python train.py --positions="rope" --init="uniform" --init_std_o=0.0 --optimizer="soap_variant"
Each number is 128 + 24 x the weight over its row's rms, rounded and kept within 0 to 255. Layers, rows and columns count from 0. Numbers have three digits each. The size before them is the row's rms in percent of the matrix's.

# up: layer 3 MLP up, 1024x384, rms 0.122, rows 135-201, columns 128-191
# down: layer 3 MLP down (transposed), 1024x384, rms 0.117, rows 135-201, columns 128-191
# gate: layer 3 MLP gate, 1024x384, rms 0.119, rows 136-201, columns 128-191
up135 093:131091104153176122125115170117153142168140125092187127121167135084148152118081141119121118090147137118122107148145181140149118128166155096141082144151130108093119118134115115152132105118146151
down135 100:139132121114130137140116111161091184129155158115118145060097100063159123142146104140152082157126107086149122121140129114130132205127134119183133152138142164176153141124119135120102098120089104
gate136 100:112128114132160156151127134112127075156157126160128097117135151108089132158135125094172165119152148128165121141118151140090173188111127168129099109119131121118197096146120112129117151136090100
up136 096:113126137134141114138105101117153123171124156143146153088130125115122114136166137145105108152115153153156095165157122126101121120170149132132093152081099134107136133105132134152128160117102103
down136 100:122173128167106116089127104122139106132181107132145173118101161122127135142171114098133116160148147060128120161111103091173177132136153065102163121104146135114113099120105136135110095105130166
gate137 099:095176136116147093154148110139091131106117103129137123140148118151103127110106104121069118112173145137103146125102120162087132143125122135077114108136139129120157138143106156101137130142126104
up137 097:119121111155133129163182131109105107113111126143119135141120162114117143139117141143110156063121137112109180115135129086123145129125150115126083123178130122137136110094118107167158110146110110
down137 098:093090168114135154079107114152132089145156150129103100121132115111093112144126103143155099130079146124105141118158161132097159139147141112166096153143158105108078175110122142143127126111095115
gate138 095:184138161136084133140114129107089129139127136122093149125157136155105098124126161114139129071153106113112167157111147114145141106070113128113150111116182143159128142134122108099112150141123109
up138 092:109083129130112193118105156136156107117144144101122093114208164118083149089147155168122132088140120106165136091178153130134123158167120078180116119102113110113118140106116135149163123105146090
down138 094:136123083134123101108164091147128182108137141178147129122075082131189094163103093096142097116075160141079123122098129146160124101137115131110090128135136140153122110136131140136141083108117119
gate139 099:106126080135182107114184172088131114125093139140126098158131093111129156127173097114123151098168118100147101170145108110147068121125098158092114152138103128118130099155128162128122156110115103
up139 098:099113108130159117132133111139075148139083147126099146164163118079123132167108078136159150084113147120118116141097107109075119134144113097106137153115148089112139137140181113140126146118111101
down139 100:166085153079142130055131120110129158104129142152093167181130112147083099105130121133150105131119146142121129127085189118101155195135169103095121088110137152141130108073124133177155147153142101
gate140 099:089134123154181165112124141103125139130109122117165096119127128131156085134118135133125170117134115170118143149090117134124121158124089078141096090126140159109090139139126095116103088094145183
up140 104:144108192088124081123130156138120108146115135177109152139134129190099150118102100155158120113087166100117140151107109146106154140189156106184203119118109112145151134109132144128072115122121141
down140 102:154132153117111131087157115136122130122131130122135146148072114121107116157120093115122139153140117106153138065121152108115112153149106163134122156104133118119149151103127063123105177136165168
gate141 096:121069091125120155131110132065111135110165069112151081101112128178089123102116116108091086140136164134132100134111109144122084131160135085191128116143126131120115116121120179123157104096111173
up141 097:098140162143140143148109101126128159097153128175159195118098120131143185155147085158130139095112113116149108136154122103137156106159100136117124143131184096098125110115127093152123127101151151
down141 094:150095129105105105136136164120133121153113149173096113164152105148169133107143114112092100158156138136131140113149125133119162110085117108154113140133135154128083105147095148150152146084169097
gate142 098:117198136110124116139138089117124132141133143170155111130113133074111105114082120160089119137131115113140119154159154095118138072159123175121118117131136139116114120133077160146134111135137110
up142 097:127108169150118110170143164099116168122141129120169103138130099126110151134095074117124081090127132097119143081145101136104126116136107082094115138091101124158134164154116153120109136088124122
down142 094:146132104122122098119097096097146140129184150112157134146138064128127117113116135130084120112162146119134174115155134163122108121143092168127130165162131115147156099124071139113159137112118134
gate143 105:095112135150153098145151176105101124097150130128121135089128155118141105105133148110118145110095128133129155122140094120136147144132108136151110103124083113150149139136107113119136116114117120
up143 106:128162122135159115128150117138124134116091139072119209095149153141143105134114148127133110102126122151125136120150136133114134147124138126121147131171125181176146105114109111137113129134143107
down143 104:097151126148131140159125134129123134099132157091106099092155118134110118130106139127161115118108101162111091142140107140124126045090124149112104105132138126116110161133138131152149114124116182
gate144 100:127161142134148120132130175128125081072104124136142127166106108164164115139134100115121130159163145104145125099138132170118123124132132121100123172156124158122167090131099112138125118063087101
up144 103:149148111137113120147116118154158125157115061103160144126129165117141144127147121108136089084158130152111151121144117107108095157129088126126139114165116137132147115086154146142148145091140133
down144 096:138153147108110107110107149155119094153113124131078151128085125133107128175159127121134136129110071125128136091106122116139140145150079178115099172113177167086138153148133087153133160071113155
gate145 104:152122122140152166088159122129150093128101125132088151109142170157133104119163129124160132123148145155134151119132152133086140142145136129159132129155112111126153155117084128137125121093126136
up145 100:152149125145116147123140128125099125097108126079095112134136147149072161130148122112128099178143168164163164132116134112144121136130103098144105111142109131088104147133127105119210149125120103
down145 097:103157133116134103135128144152154106138139123138106085134114153122132105141117156183135128112126146139098105126084116140154092106174153121114135090159115116129155076112114162121149104121111114
gate146 098:158168093148122108109158124093125144117134115121076158090111162124151130154130158118052116127130168127124099117148070145169103133183125153131139138091128145105126176146156149164190131128152156
up146 103:129127149125119106113167134140101167157143130113144116118106145135133134123103134132120133141104140132124140139153176107125094094112069128157132145128139112091124118114118107148141104120122115
down146 101:107133141156168115162110135124141108148113134131127125147125093157171094150136138109109115101154135143116142126120157134142141142130085137109116154093128132135140159131171102162196130140095148
gate147 097:130115118137147169119128115092083133124122122141127129108129147167114098108090149118083150124152144145140149146102135138137127106140104174102127123124165127147136076150118142114114127140135120
up147 097:127101145156128107098122149084129140147120123147143151122132127115122131122100121146133089128171105182113143108154100129067169121153168135125096166128093165129129165112097122098159138133104125
down147 097:162100136104107145121148143073149151099108118132164168116106117168207137083133127060124161133147191106136123146111154125106139122110158080174126113152124122131096083104109124089139074147098166
gate148 107:148162139106112134109120149101107145136124142107130126117119130154123144143164155142116097122148082144158121136089141133097143149166147150137169126112166115120137129198143136142129171154149161
up148 098:092129102133108151101132140173142164106140097159144114148155130096123120117112133129150143124080127099139159116126095142126103101149116115115107144120116129128136135087107087129113139098130155
down148 097:099122096124116088146148125108167156144127114128157115092130136118068122083119113162148137129186144157131150125129123131094081134105107149178101072122177090107180095139139154148123149119095148
gate149 096:128149129104116113163150117121105133103115126124105146114157108108116092153113138096132081119126138117139134114125124145151087114133113130117114164141091172114114129114093085157156103066144119
up149 092:120123108111143137161138126158138127142136103134124151100146126149126122123126131136154070137134107112139123136158150118172112141136091131128126126123178164125100126141098124141137118109173082
down149 093:130119132125118147128152125115165105112093176163160156146085154107173106130109098149096140092096140129160141155142104149105164163142127143152140116101157117143110110118152145113133127121139144
gate150 102:127128124191094131105150131109141109153109147119156188135113125148080132141111142108102150168127128141184120194112124135108105127124119160105073114106135168132136108122131130144163132090078106
up150 099:113152146104097125073158125135181058118114124141142190173141162105104102124136117102148127111139146130114094120127080102088131144124123092106126137113108137151118197117124100129115116081150103
down150 103:159123150164078094091182129152110112100143131111186098128108098154118132144107114101076129142116157150085184075120117139119114122142124172113121121132116116157106124085118132167153145169112145
gate151 101:155101135104134089147101095131116130098064107122118156126146145095151144133125093154105150157111130128101118107114139161119119142171131107133139171124104106112088160120099143134115131152090098
up151 096:121138157171133143096147178134092108132143154151124129130078137142075114093127118123141159110136147123109160156118125119128095140163130157152168114124163139086069149123130146119155114155161096
down151 102:112148142123164122105148126131109144063124189083107114144128131126124149106126097122117144128174121149111138161107089165136125140108146109115164176157141149109150146157111145110120144119073111
gate152 094:113111100127152146118169133177106114120120089112115123118121146152148146124087114110146128146140120120124135128162118114118151124111140116141143142157127097107121087166149130140134151127129127
up152 102:124162126113094124083149128101118125084100113140109150117118126107110125140153163130127131103139134153138108154083141160103119138143144139129095090117118135109118171143117111123130135134127086
down152 104:120145141176143094161130135144129102158131113161150092146150123120154087154194137172121160169144133121163118119146120136127146117131143123128115116138122125131120143079157113113109178134139092
gate153 093:123108165126133136106107113174154136121146098130164149139121156130117109104175098156133132090108171139157119100136163139123105068169147108131119119162098147143111127118104128120105127097103067
up153 094:111100045117148103084103167143137105113149094162092138129133092162123120111102134146141128179116136123122120113135106161116106167161179136129140119134114152126097153133158100137132181103146128
down153 096:129180070136117143116143141159143126147118124121139119159138126121172123141175092135132114087157142144120178148124150133114108176101125103156124138128149110127116133155126122160127121121115136
gate154 096:163172107135118081104086155097149125114146154125136175125120110125138131104132112105116062146122115153164123100140140155121145102146149104120134139169119129086164147108113119143139133168162162
up154 097:117128146130092110109107143157155191086154117156170129131158097156109097165131095115145126122110126110139103159125125121102191125162095148161105159168123146126181149113112141146093134132148121
down154 102:129108147128089174121146124132148135111140129185099090073131165114111136154077090127176134089135116092138089114101095143147125110165136153150131138113118078133150142101184139086143137115102110
gate155 099:136113151142140116125091093103113112118123132145106116106123138125118144107181138184135115117097142129098157160117184165141130109169135115130088100095150109095136097192120113093137145132112119
up155 100:086110147154163147141111090089050090121109085146129146109131098123129127142134169139097135117133125144157126127122099109150162136099129091168100126094142101142151158112125131137124142116122122
down155 101:131172128095107085110102148147138134132093109094171112089092155065158139140132120153093126091117098174148109129140141131142157111128126144126132163127136131128130098149124126145118093110119170
gate156 097:162142178101174123099132128155121093111122118128109121125160121119133140131166126183149050168207158143158120114123123120132157150145093154145114097161126138131112131116113145121100170103156128
up156 100:138121142116137114128135135113127182130111117130130082142147115092120164124154114121118152160111137123097136091115151108104173150161123138121137145097157147132106137111109128138140141131149162
down156 099:158145123126126124129127104103102124076096091127125110147150117155129194090139134163123120155128168135105141132099133119146136134071123102098148139105094140145089121144101117110094128165114129
gate157 103:108056147123090073135116160112137171065149143141146133149133127163092137082099106082111145156152111153139156130135092134163147156103156092165151129070091151133099140111109127116094125124087159
up157 097:106134154097104107132114161101117147129148123113183117126154129148138141104127143135101155091139106195141127120145107071116109133088161090146128121110121156164152117131114123109130159086129112
down157 102:184108111145145131114135145136131123131126140129136125082098165126148123140212115129116119137105108165092139123146086142091092104129096171115092126140072181136114116111142065112127132075122145
gate158 106:154119138124137108153144136135121118091140128102120115097132130090092131143135157106143142142130126162130107114131087176136143092129112113125139135121157110137157126134134154104128104164137124
up158 099:129143128119135127103113161123127123123137159110171098177143125111115116119151118157162113126158117126112116166138074138164123146107094149140122117148151164139144151185120125143086107108126152
down158 102:179175127156132118099126109123146081133137119159163096083139141150127059118154138125124112186146109107128117141093092127146134138113160125086137131145120131131155141168154123126142110089132113
gate159 105:130116059150078150159127146182119147123114155141162093114086122144143143143144164123157170144145128134141127100142140128153163124135090091162093116123158124156099121132136134100164117065127137
up159 102:147119104165124123083120154114151141125132102145137151138118131101083095131147121136096166155147143133144083124111139134127130127180123142130079145157144095119141109159135136173130141135093151
down159 096:109152122136163135120091094175152119115158143133121139137131104174137105142117103141137097151186160113106127134125117141153139136091155106149155105137140130166145139123119149132134096115166119
gate160 100:105193141159163107145114129134100118128134171181128118134119165100093130139140115105123146157142121114140095114131101094153106061149126106136092114134171139103126106144087075102130150160125144
up160 103:156131104137057136127139132148111112142133128141093124143137124110092163151107119126089102094112111143144110146115150105194142107187146134112074128118149170129079108143137111145139110122092106
down160 097:159156138092121096090114144135158115081135126126158133158125107147126100125141144154137179119155153154128149157164122113126127158110117122081204095134104078188107123114099138061131132138135122
gate161 105:102143078100118110131096072135112132097116141115122109124133139120139144160168122156151130104091099103119177115115103096158132137117127146139102129128157123108086100147104094141130185158131150
up161 102:165135174116096100162116127130141143127132125102130122121140129130120135082091123098151150159128123129133125138111119153133133081129158140138100111135130102124141133116109095155113133146152148
down161 103:109116114119101128116146136144091109134122141117107141183160117167114125137115131155176165163155174151136106109118123138095133138145093122136150137107122147174121122131119114127123115148105094
gate162 108:134177162116134098107139099134130168111100130156142151120185127134108151134160143086120116094180080116136066088159118122131147132101087098151151117152115089110140134131148123112147145178124096
up162 100:106115144117171118112064166132167115139108148112130125171181137143109155094158090117047131139116114119134154104127087083121154116138147161149126095128113168127195151178124121106128098119156138
down162 099:153142168108117121174119115155138145140132121111102120091106100137153134093185127131116156142106092117102131120168117124114144126136134118152139147129138119125128149129085146146172127089075139
gate163 102:117066145110135147122059139136140140123119135125119105129155103115120097135137153152119144160164106141140159137099137142094071153129143154146120126138169114105088185121114112103147121137108148
up163 102:112135156128142098098109128133079097175090123110141114074153132120164060139111134139115100190137109095121126167130156141105086133098137128113105126132133106106128121101134143132113078158127108
down163 101:160146108164115112159144142132166178132128155108156118126082144156111135109140102119106121128100132142159130102118160124106109134136107134086145143139160147105118130142180125136163132116103146
gate164 100:137140160136129103116129130113120174105131149102083121116165125162103146155072120090101120094130157123156144118121139089152109141155138155128148115132115101107132150137154104130090153124150114
up164 096:124103099151138148142192118158145102091105155124124128114106181135140084115130143140128145136154124149101126108172102117116140096131131142135119122118124135138102108102107159161167086146133132
down164 102:137117133092096091148119150139106108142136118120117135156132139103159112115137129139124146126113110118122094132119116193098157161158136110141146128130102103084130145124104098158172148140065174
gate165 103:101159145141136155124162115104153154118103158131089145174158085115082131147101162080149161129100184094145127106088147157150124138173129126150108102101124144147102123120131134112157158159162150
up165 099:153169120162124090142124118121096133140151117158167174141152121109094124132141117127112143117134146074163098156091093193131167094091127148116139122138167116123137164173147143146180130144123153
down165 103:134078151131133111109135134129153151135064125091149118126140092096096102154078162135138123076124158096146150138129122112156139124135130180138118126151125160138067181127121127102116097157134116
gate166 110:177138124117103120148128156131094096133123092111099155135124118127153155112109114098122130108116149163111128103099154054106121093176156186140148149112101095148104130123098114087116129121141136
up166 102:118119129108173137150130102161149138122151184136136095115137122150111116103156103134076098103141112161100139129133079136138091159130105170161083147150111144084134107125128180124163124115148100
down166 108:135149146125133168155112095104169101115120115142151118122142110110102107096125141144119123132119105112108126107124141181156064165106107127148133071155085141126148128110110113132095117176145128
gate167 100:136108105119127079170110103155146173087176105155141160167125129128124134108127103115149144132163113105121149130125125157146097091097134162138112141105128109133119134145105131121115153110169109
up167 096:139149151116197135130126117108084125166140131132130089075130135158117118116149127126120119101119088135145129150160186075123123122129139131114146120172159087107159094095087134142178127092125117
down167 101:125142110172127142139148110120102126135081127083106144131157156136106117085107153159125103142093101142144137147193154102096092097121104131168125121138132137121149135162122115130137106143088093
gate168 100:146101109134110091159173131165110140103144142139120135129124107133119113105101163113101092130145086103182097150130097143164160136114135111133107096124128138104140144141132178137147125170120101
up168 099:155133122106159165147109119086144132092139142128118153192104141113155122133105114202099133125105142137102126107123151156150119157171067112153148135131163101120133100103197141112146117146131108
down168 098:152171138114115128104151114156129152127134126122137130114106100093157118163141104142109152127128124121156088158122176122129173125146088142098119127161122132112104152102139118100125137161104099
gate169 097:100124185174144151088141133117090118104072119180176101125164129085122164163109117121125129146157101150100144106096145136161132080180111103119110115190153094098122117111090113120139084103141104
up169 097:093137150151126122128148064123125088143118081108071157165160113096173104115116113116090153120155131110109105108130124148107121080085087133141181090144188142125150151147149143138149135158111122
down169 097:187103144143131125109130123136127131113141148125104089100141109119110111122111153085091129143109127158111090088130182105125105115148118141080098124142118129158146129129141084133101106121092095
gate170 102:122121128112143127149160109121108061118128139149161105168186132115155122136137124200164107126131117137138118119162088155142147104157127121134104087117142111109146129108156116168131114139113118
up170 099:140129153125173135108161117129095144178129131136156097124171116145088137123093129128143177097133170160116147112143142121138156132167135135132130130106151150092106176128135111168173074122143121
down170 099:142118129122104151143111143163165134137122128156128114116136123129132146138084102125078110143102128135152113153151108151124099169168157129153150119156132172136117129110156158089134167140166146
gate171 100:077116115105137108166136118136119169096128178134135150074139166130112107114105107143142150143118103093130119139159124154108173128104150144110108125106104145112117181132132171183128113105136108
up171 101:101194148156148099086131139138156147142101133114112067109113121100128177110095136115175153169127104091137164085099155137153107122148111086163161122111155131099133115128112110114101145161110121
down171 107:113126119145103179118092119172100133132184180161157148061184153117131088135124100131159173162159123141120129098146145104126164112094144155110090122127100138093106145141148059123144125104123138
gate172 095:140078129101127119146128059126157095111100141143107105124114121110156140133098133147100140133092139135101154117116108125184133146099118099144088134143088129131133145153131132126105078137133136
up172 101:094113144133133109140105139152101089128091124135108118129099097150119147122144146115124136115134148106136122123153160093166139186127140132087130142186130147161136162147113101138130094141117124
down172 100:165121137172141129158186164093117128122167113113150169122099124169135147110128175131138138127124112146156118105124120143138154108081133108123134107117149071116121140129117120146088114122102148
gate173 111:105137143158149112146139111096131127142132122178122156168140139148100113140129130120122134116141129154132122116173123100132116181140061109149139143070133148136140078168105113151130165111158083
up173 105:136138099131126130115100115163147132147096147148130134116144140112084105114151057139139142153104097167121149136143109140122152165137127100155125223142160121132135074108130134139107141176180141
down173 093:139145117120146105125129130187132153132135106135084112126139115138128100114159150168136108115090119146166127170110119141104157119109132139106165106080108141116114099130133103139130143088107091
gate174 101:115136146107137151150105117070138139118109146147176131176127121104135145134128144150122091123118123110137155131149131108125111078156125168097103132106131122118132147104132182138116116090089118
up174 100:109119080122144133147097095113117146098111143153143121118134119139105136155132119126150097127129157116142157086128134159158114102120142109161136139101128096124123151078116187111099157134141139
down174 101:092144134149114139118126149143134097155131162111139116143141135113150126128111122137119135152134091117159158118118137135117112141139197159127130158098100109126146104142126147163106124141138172
gate175 102:126134117114090078120084123108148098149136134159142119119082115140091109139109086121080101146167146109172154111101138151161123167146153085135100126135086129129133127099124112122146138109080124
up175 104:131168157163128142125115124114105157109113058132103167123088175142109177143109163128122140169125116145122143148111135095088144110150118139123100122131113126111115097108147099124126110090125128
down175 105:099142105118119114140129153091099073103126170071139129121157132104159092139122115122110106100099107096081151106137142104136159138133146149122117124145107151143158151120149122116146113144134135
gate176 098:111138126139109166163115113116110106163139124157176120108141113161171133138139132174131166164164108100111101111149139136129126119123121131131110095159118132126124145122089089136162155119127177
up176 105:114126161164141080152102096155157156070126120178126137190146148157132136103087115140126165143129089182120080127139143138128106124156119139142113104146206152094160108129122138107155143176119110
down176 093:119134115131119145117111123151084137114146130104099115125107107150099119135136069109139090088158121071148116098135072129113081116142119159129158078100098108106159109170133135116154120109067100
gate177 098:167146137165154139150113130155140150130139154149155135156129156124121148119135087130128115125187107125139167115094148091144116111117129132136126107130160126112141175110097108148147116137131119
up177 098:141063124135148108208119147169125135117136108061114114157143135174141141061082118127136115134146097115121108174114114108129122106128081127147120125141129071163089129123127115132155116136106119
down177 098:084102153121152117123140162129122050144144108116140139132130128106160089181138131135151171101105118108151138109127130159144116082155151093118116180136110144083132122146140140101142145076120138
gate178 093:098119104107119132099095138115104134124127148114130080115079114093100118152124181141097136117128088111152188127154110123167144108142138179156140108095146134121155129117138118101110091112110073
up178 096:177131143138172125114119092113144101116126117138154112133131098114147107171145157154135139118153123112110098151112098145136167134092147140063125093149107125146114120155114138087078066135119118
down178 095:165143122165131120155131166076148152102094139111097136144138091112164141114105115101114115129156144140137081121137095134123143154149156118141102125130165116106150110123143098155090181113128151
gate179 099:105136109143108130098119117167141125129155141181153099129122143115144102144168122131159162138149118099097121092126127140154156114166135117163146093104146153101106108136103114141136154116124123
up179 106:138136149116177110136136131123163096123130112118148111144119137120129098144163152130100142136135111050120104138142113148151133132163119139111116115166123146127133060080130134110145141088122083
down179 096:178108121129148123140108141162112113099128144124133125149133116173075107106140142113145147122131148146136075121120129115105147161103111155162098164095185083135135114142138149183136130091128188
gate180 094:116129141075133135144108151127093107142138112113130135143160160107130118124098147094121102158126108154131131108075125093104117158094129143135151100118140167127142148147083106115161134158172077
up180 097:138133103149147128121110145156117140117147148101074110139135139123143145148083104112166090152109099098082125162145098169128157103113150151157115133110116103129094147146138118131140127144115124
down180 101:108140149131159112120131168167098138150092100125126152139129170067117157142164123139140164137101134137097158093109100123128160106098067133103167166099186133161150118124168107182154145129143172
gate181 091:126152134139120098125138121135125157110192171161185092099170085099111132129121138132185105149137148114183119098104093083166124142148150144131087104125116094136159119147141127135120162130124076
up181 090:144182136099119079129095171082103170117125123137183107092122149145085124108119124119143122105151138130103141087096144117123105178114117120116124094162118157138130102114090139157090161097111109
down181 095:121092162168086115105088137124155115148160105109119127154116155141129065115149165157125135142168117162128145111135091077121108135123064113128107141148138145118105131085117089132166083157157111
gate182 089:125134143086126161104113166114122127117148142157149142122171158126161130124121149126127123155127101109118168102135115112119148111115192173115145175153128133129186132109108140123113144137136147
up182 091:155116179117111146113102084131131119145179130123153117159135155158123147131134116131117137125110120102086140138138135133177096133120084085132145149136208139150150146102163140121091156114116108
down182 090:114114123154127129164149169164086133127093143107130131121115167098124119119162096132097113113130072124200085182111112133113113083120149136155120133111074113125125155160160098167130133137085121
gate183 091:129139158115132111142133108083122064138145129096108093113102172086132172133144126074129149159104106096145138059121151134077126182080113107104110143127128171117182133090159106121171126130090126
up183 092:149110154114095130133137168096120084097148071132132103148139186155148164132125126122109159143124127164126129104133105117095152157125115086141153157107130154155099144098149125204133139135089120
down183 096:135158088189159109140139102137142088161178135132136150137146127145070075142138148141134112146136137102127155151115104131166130146139109136146090094133141153121106118119132114142148135095122184
gate184 104:100116116148115116094127105085089130172141102154111153109093129154152119124139162124177139119134139127117099161060121147078153124140107123139120097120103114161106121108109134128122122112112144
up184 109:119129159159144162165101148134118094118143154128130152162149109098134118147118104117159183084145128138138111135122121116195127130149138129099137099104143125117135126156141161163139123153121114
down184 103:080138115137139101104102146124153193094142155169117112166172130151124155103100103143108149160147113147158116149141126124116149161107155146119081125103073115127085108127152128132143143118087129
gate185 094:114106096125148133116139159111106169078099151139132167128139102097122130166121122159125125173129111090138097144116108125160117078122142111125108130147114104154151084106073197119097151113116090
up185 102:098116150177118175116149153135115141120114180111151138132154145159149138154128111154129140130116128127116109157085114111135143127166075126132169135163117116128102141122097141107098081165153126
down185 103:082098072121103123109087118128107123179143168088143161115160143081100151110100139143145136152092151091138081150079120107112101148130125099151094122141116129171157124162084145116106129118164118
gate186 086:123123094161136140121115130127113177115095145110135119083105100148068116106113115111115127110138139104151141154132139141106118118162092148123129103128115101139143138136119129102144138099125117
up186 096:145117144103084131140163110158125124123139108115160159126114115123116088175134102139153081118133152165109131157112122151118085169114141109156119173139122124103104126119108079173105078154081129
down186 100:130078163121145110119122106103139133104134111093167133088120144123085155128103115161144093149130167112123115135100110062119127169148132118128157154151117092156154152129118111109153134133106139
gate187 104:076111135124135145110112169137115110100118169134035135104126111085110108107163134101124126088169122134173127130139115149107132128123118132145119079101138150151082156109138134074115145104145201
up187 100:125146152092102135127166109105140105126093121143152117196152136176139105131099108149138150119125146090138132118099162090165100137085104125130132139147125154146131129104123152089123112128100106
down187 098:100134115075102123134132173121119144095135151073075108171108073103145124124134101106113115085115134096109153154168095135125146118097151101148126090074151148151167110114105110137105111135125129
gate188 098:126132149127057146137122121133092120086110151159156164163161120116141164153210163133130121117124088170109094109105125127099149137122172154128117132100132144123162166162138155115085093135097099
up188 099:118108170162147103084137129107120164136140098143125109129128122177109127135114135106127159153140115112129106105118164071121138146141174091141110125129096156091150084114109129132130123119121124
down188 093:129115082118092103143162111178192157121144126111172147151136107123144177157142149110138160087148140107135115116143107126149161126157118149112114104133114134108128135136145097106135125089112102
gate189 096:116129158188103116139144112115149158122124109153107136127113104130109140092121145124102123143145118128088130110171124141147082112173102113130148108114145145147151170128120168123144147148117184
up189 094:131121131142147074149105105114108161121131150143140142107117137120109116104133133201139142144163145141128124176125120066140104173142165142124109145106145134104094121126144120142119108117099087
down189 095:137144126130132166123117131141104171132140174155124146164141126127075113130149128105118141164093048112110133104090120115132141151134141144117119123109111153127166097112131143127137162078120187
gate190 098:108081169135136148115114103143147121122078104112112114127142111142115135124109136104160128138172091097169154138148103162138106154154100118127131124144101137182133088154118109132142156104120137
up190 101:098119134147098154126120125103145137080110128098141141182125121131141134105153117142077126101141154129148140111143115185139120112107126131103125102136120186182151119110109127138116162160125092
down190 101:118131134130169149121155117155087125136116159111154112106123124156112133148107081143121100152152151137156101087132085128144111115085142126114160139161096121124147112147117175110154115084091102
gate191 108:119107096122141101137177087121138128116093173122179141170128112112132167105115096112165107123132135142111123133107134131144129133090140109129199152128148133132116150163112169146109149156107148
up191 104:123138133140158136092159101136140085122074146089124149122126131090103194130097134112121182110115138175143069138130135141104135115086113152102182142129120121146117136130126094109142115140126159
down191 106:137080130132125166130111131110145153144129136091098137124101144105101157169106106195094169139094116106137121083134137148138105125100128149105177169126154126153114133137092128069136147138148144
gate192 106:165148136072116121132101159139129114140079148137125113075098112152136160133086129095129080114131137156091128123118156122120169143145160208065110098120127122090116110152130075134072118151075120
up192 105:124104130075059092144167147160125116155153133139167143107114123106165130142145108137121148136074166083117144168149154135136122134138127135086127100142114150131134127107084131163086143158154162
down192 099:116134133156083110114104100138138105142116150059140198134112150118168135157122162141147128131139147106143128102185130172155143116135095108105121104116114069103157116148140155177106146147144122
gate193 101:110131114121183143124127115125157137113149121155129125121092130137141143099154155128092143139200129105154137138193129115125106099104139113125120149137147118128112087138149154111156163116116113
up193 101:147124127136125132126124115144111121133221129152129104115096125174136140140114162091143144115158120146149132114114162163169116141134108088133134129150140166102131121115145154136142118153130036
down193 103:113128126131124129122134105112159133183143162122144119135107141114178160134102164156142103104134161138096161143080128112163107144157111134145128141144114144124161126133155132139132147128123078
gate194 091:133117118149119095101130094109122107112117145155152121123141087092166145129108102129153104104157126089165145169155139092103131135187133147091160158092133151140122112109123126124158136113149131
up194 096:147140129131125138122148122100117122084133157160127188145110106112136122155144118107131124144146128148042149129135179152153132109114097114138133096138133170137124157156120146144143132104149147
down194 098:158112147125111113145120162093121127126137107155085131158126152121141120139121117116132112136161138133093126146137100099102123131136115120128109127112113183139102099139146153148140078138102105
gate195 103:139132124184104107124145131136126110129124113176124132055146172117116093164111114097137136133097142147086127133134153148137105154131108145106065140150162146113171086109119156127117150118159100
up195 107:124066104084162082205105120140187116116123152132139173175069119161164132148117136195143154165129160135135121129183144137160097135127097113152121135117136109140103154104114169156142156142127161
down195 104:078097131142091112119134126143103125150107159131171126130111148127145127133109143131067077122074118095146128125121128135092132099054135124145124113119163119069117127106169160128142086166109156
gate196 100:187134147117157106078137145134125130120162147177129126118143069154127180168086114138134137107126112109129098138113110155147138139117148141144123101133146123128153139149139114162121171150151093
up196 103:187094117110119129077101139125157154143136143136122088150149148099111104124139129083110136147141159126124145067097122107106134155100123150114151135133106099151168095133173118116074133154121149
down196 104:149137148127125124112144113164165126063094117149162117126086131129123074123096134127151159113119112150125126086131171117120154112128090152143092168122113138081134108142139124120164109125118157
gate197 094:166098139104138161121150121143082158113059134127121142159123113161120141103149125115154133154144114122156126123169126118105141129060136120100072139072135122152158107132149106109198118135099117
up197 098:129146123110120108133117150126083150126172077143100151136100113143132083128146153087170112133136154117148161144179101138163150118099185139131135092189155108137114154149144101113137161126148113
down197 098:123135140126130104154111116172105165150135167097123129120167091147097149121135158132108109175148178073073121160141126122095134120134107128137100126164130167174106139147123161131120118142098117
gate198 098:103106131122152098126172164177142095121127100168102145123111097171141102196124164104111120140118135137149134151115123150112143130111141116134171134101158092178104111142128130145122113114170154
up198 099:152144131085110131138129117157100137156128118126157132135125164148133136114152127153151143096145124171152112140104171160099188145106151118123159119147115130135123125111109134084123121190116158
down198 096:118114148128120159152107150125128106147115157125143122141132067088081096099084150143146131099129153133160180132079115098139089142153122125125125100125132163117165144124168120099123105153151116
gate199 100:137140118124138141142115111110108111116127104110159136144143120146129106122122127098152125076135111084138140126124131133119126119166176114117116130143111118138108116145143127126138168115109103
up199 096:155079158125112132128101133167145153155109124110090130083157150092163142191160111160097103147152163153190129140148136142111123071132136128099109127101091128116127111139121169140134153136117138
down199 100:105132109093149108121120078140132130150109120113116139166172116127102110132094123160158148115155180157078120123144091098149125087144141125146092132092101150139120112091081139121156154126144152
gate200 100:153129141130166136090111122109150116155113137142133114118080101122142106150125144089131132150150105114139071130158106105110183121076119184115126140128128146095154119126141150149131102139125108
up200 095:127088103131152098133134136153126123114153080124128123143171090153114132127109110178131131140123060161118144152149152076082110175142095129105125159100132142116126154165127123113154142135150123
down200 098:103129141126105064121101107134138063157137143164145140117120129159158136112131128129122156088113133099129108134171112119143095122117088101131129184154123114088129133080163161092152131161107135
gate201 094:116141107129138143108111149142124099136137113125134145123129113128115142118144117117087167118133126131151125125132146106134174141132126128097144119109110090151161103108150119150107138086131108
up201 099:119081132164167087141141151130136035131141127116106125120127129152137123087110124147113135121177132136163123149192103129134153120118128115094138100086154086156135123112094121128117120066094138
down201 097:113112122136120130132155110131115137148096085146116109131148093139093147136123110063101108143137122103105132152089133155117122132139143181103082139097122154116110145088194157145110154135116158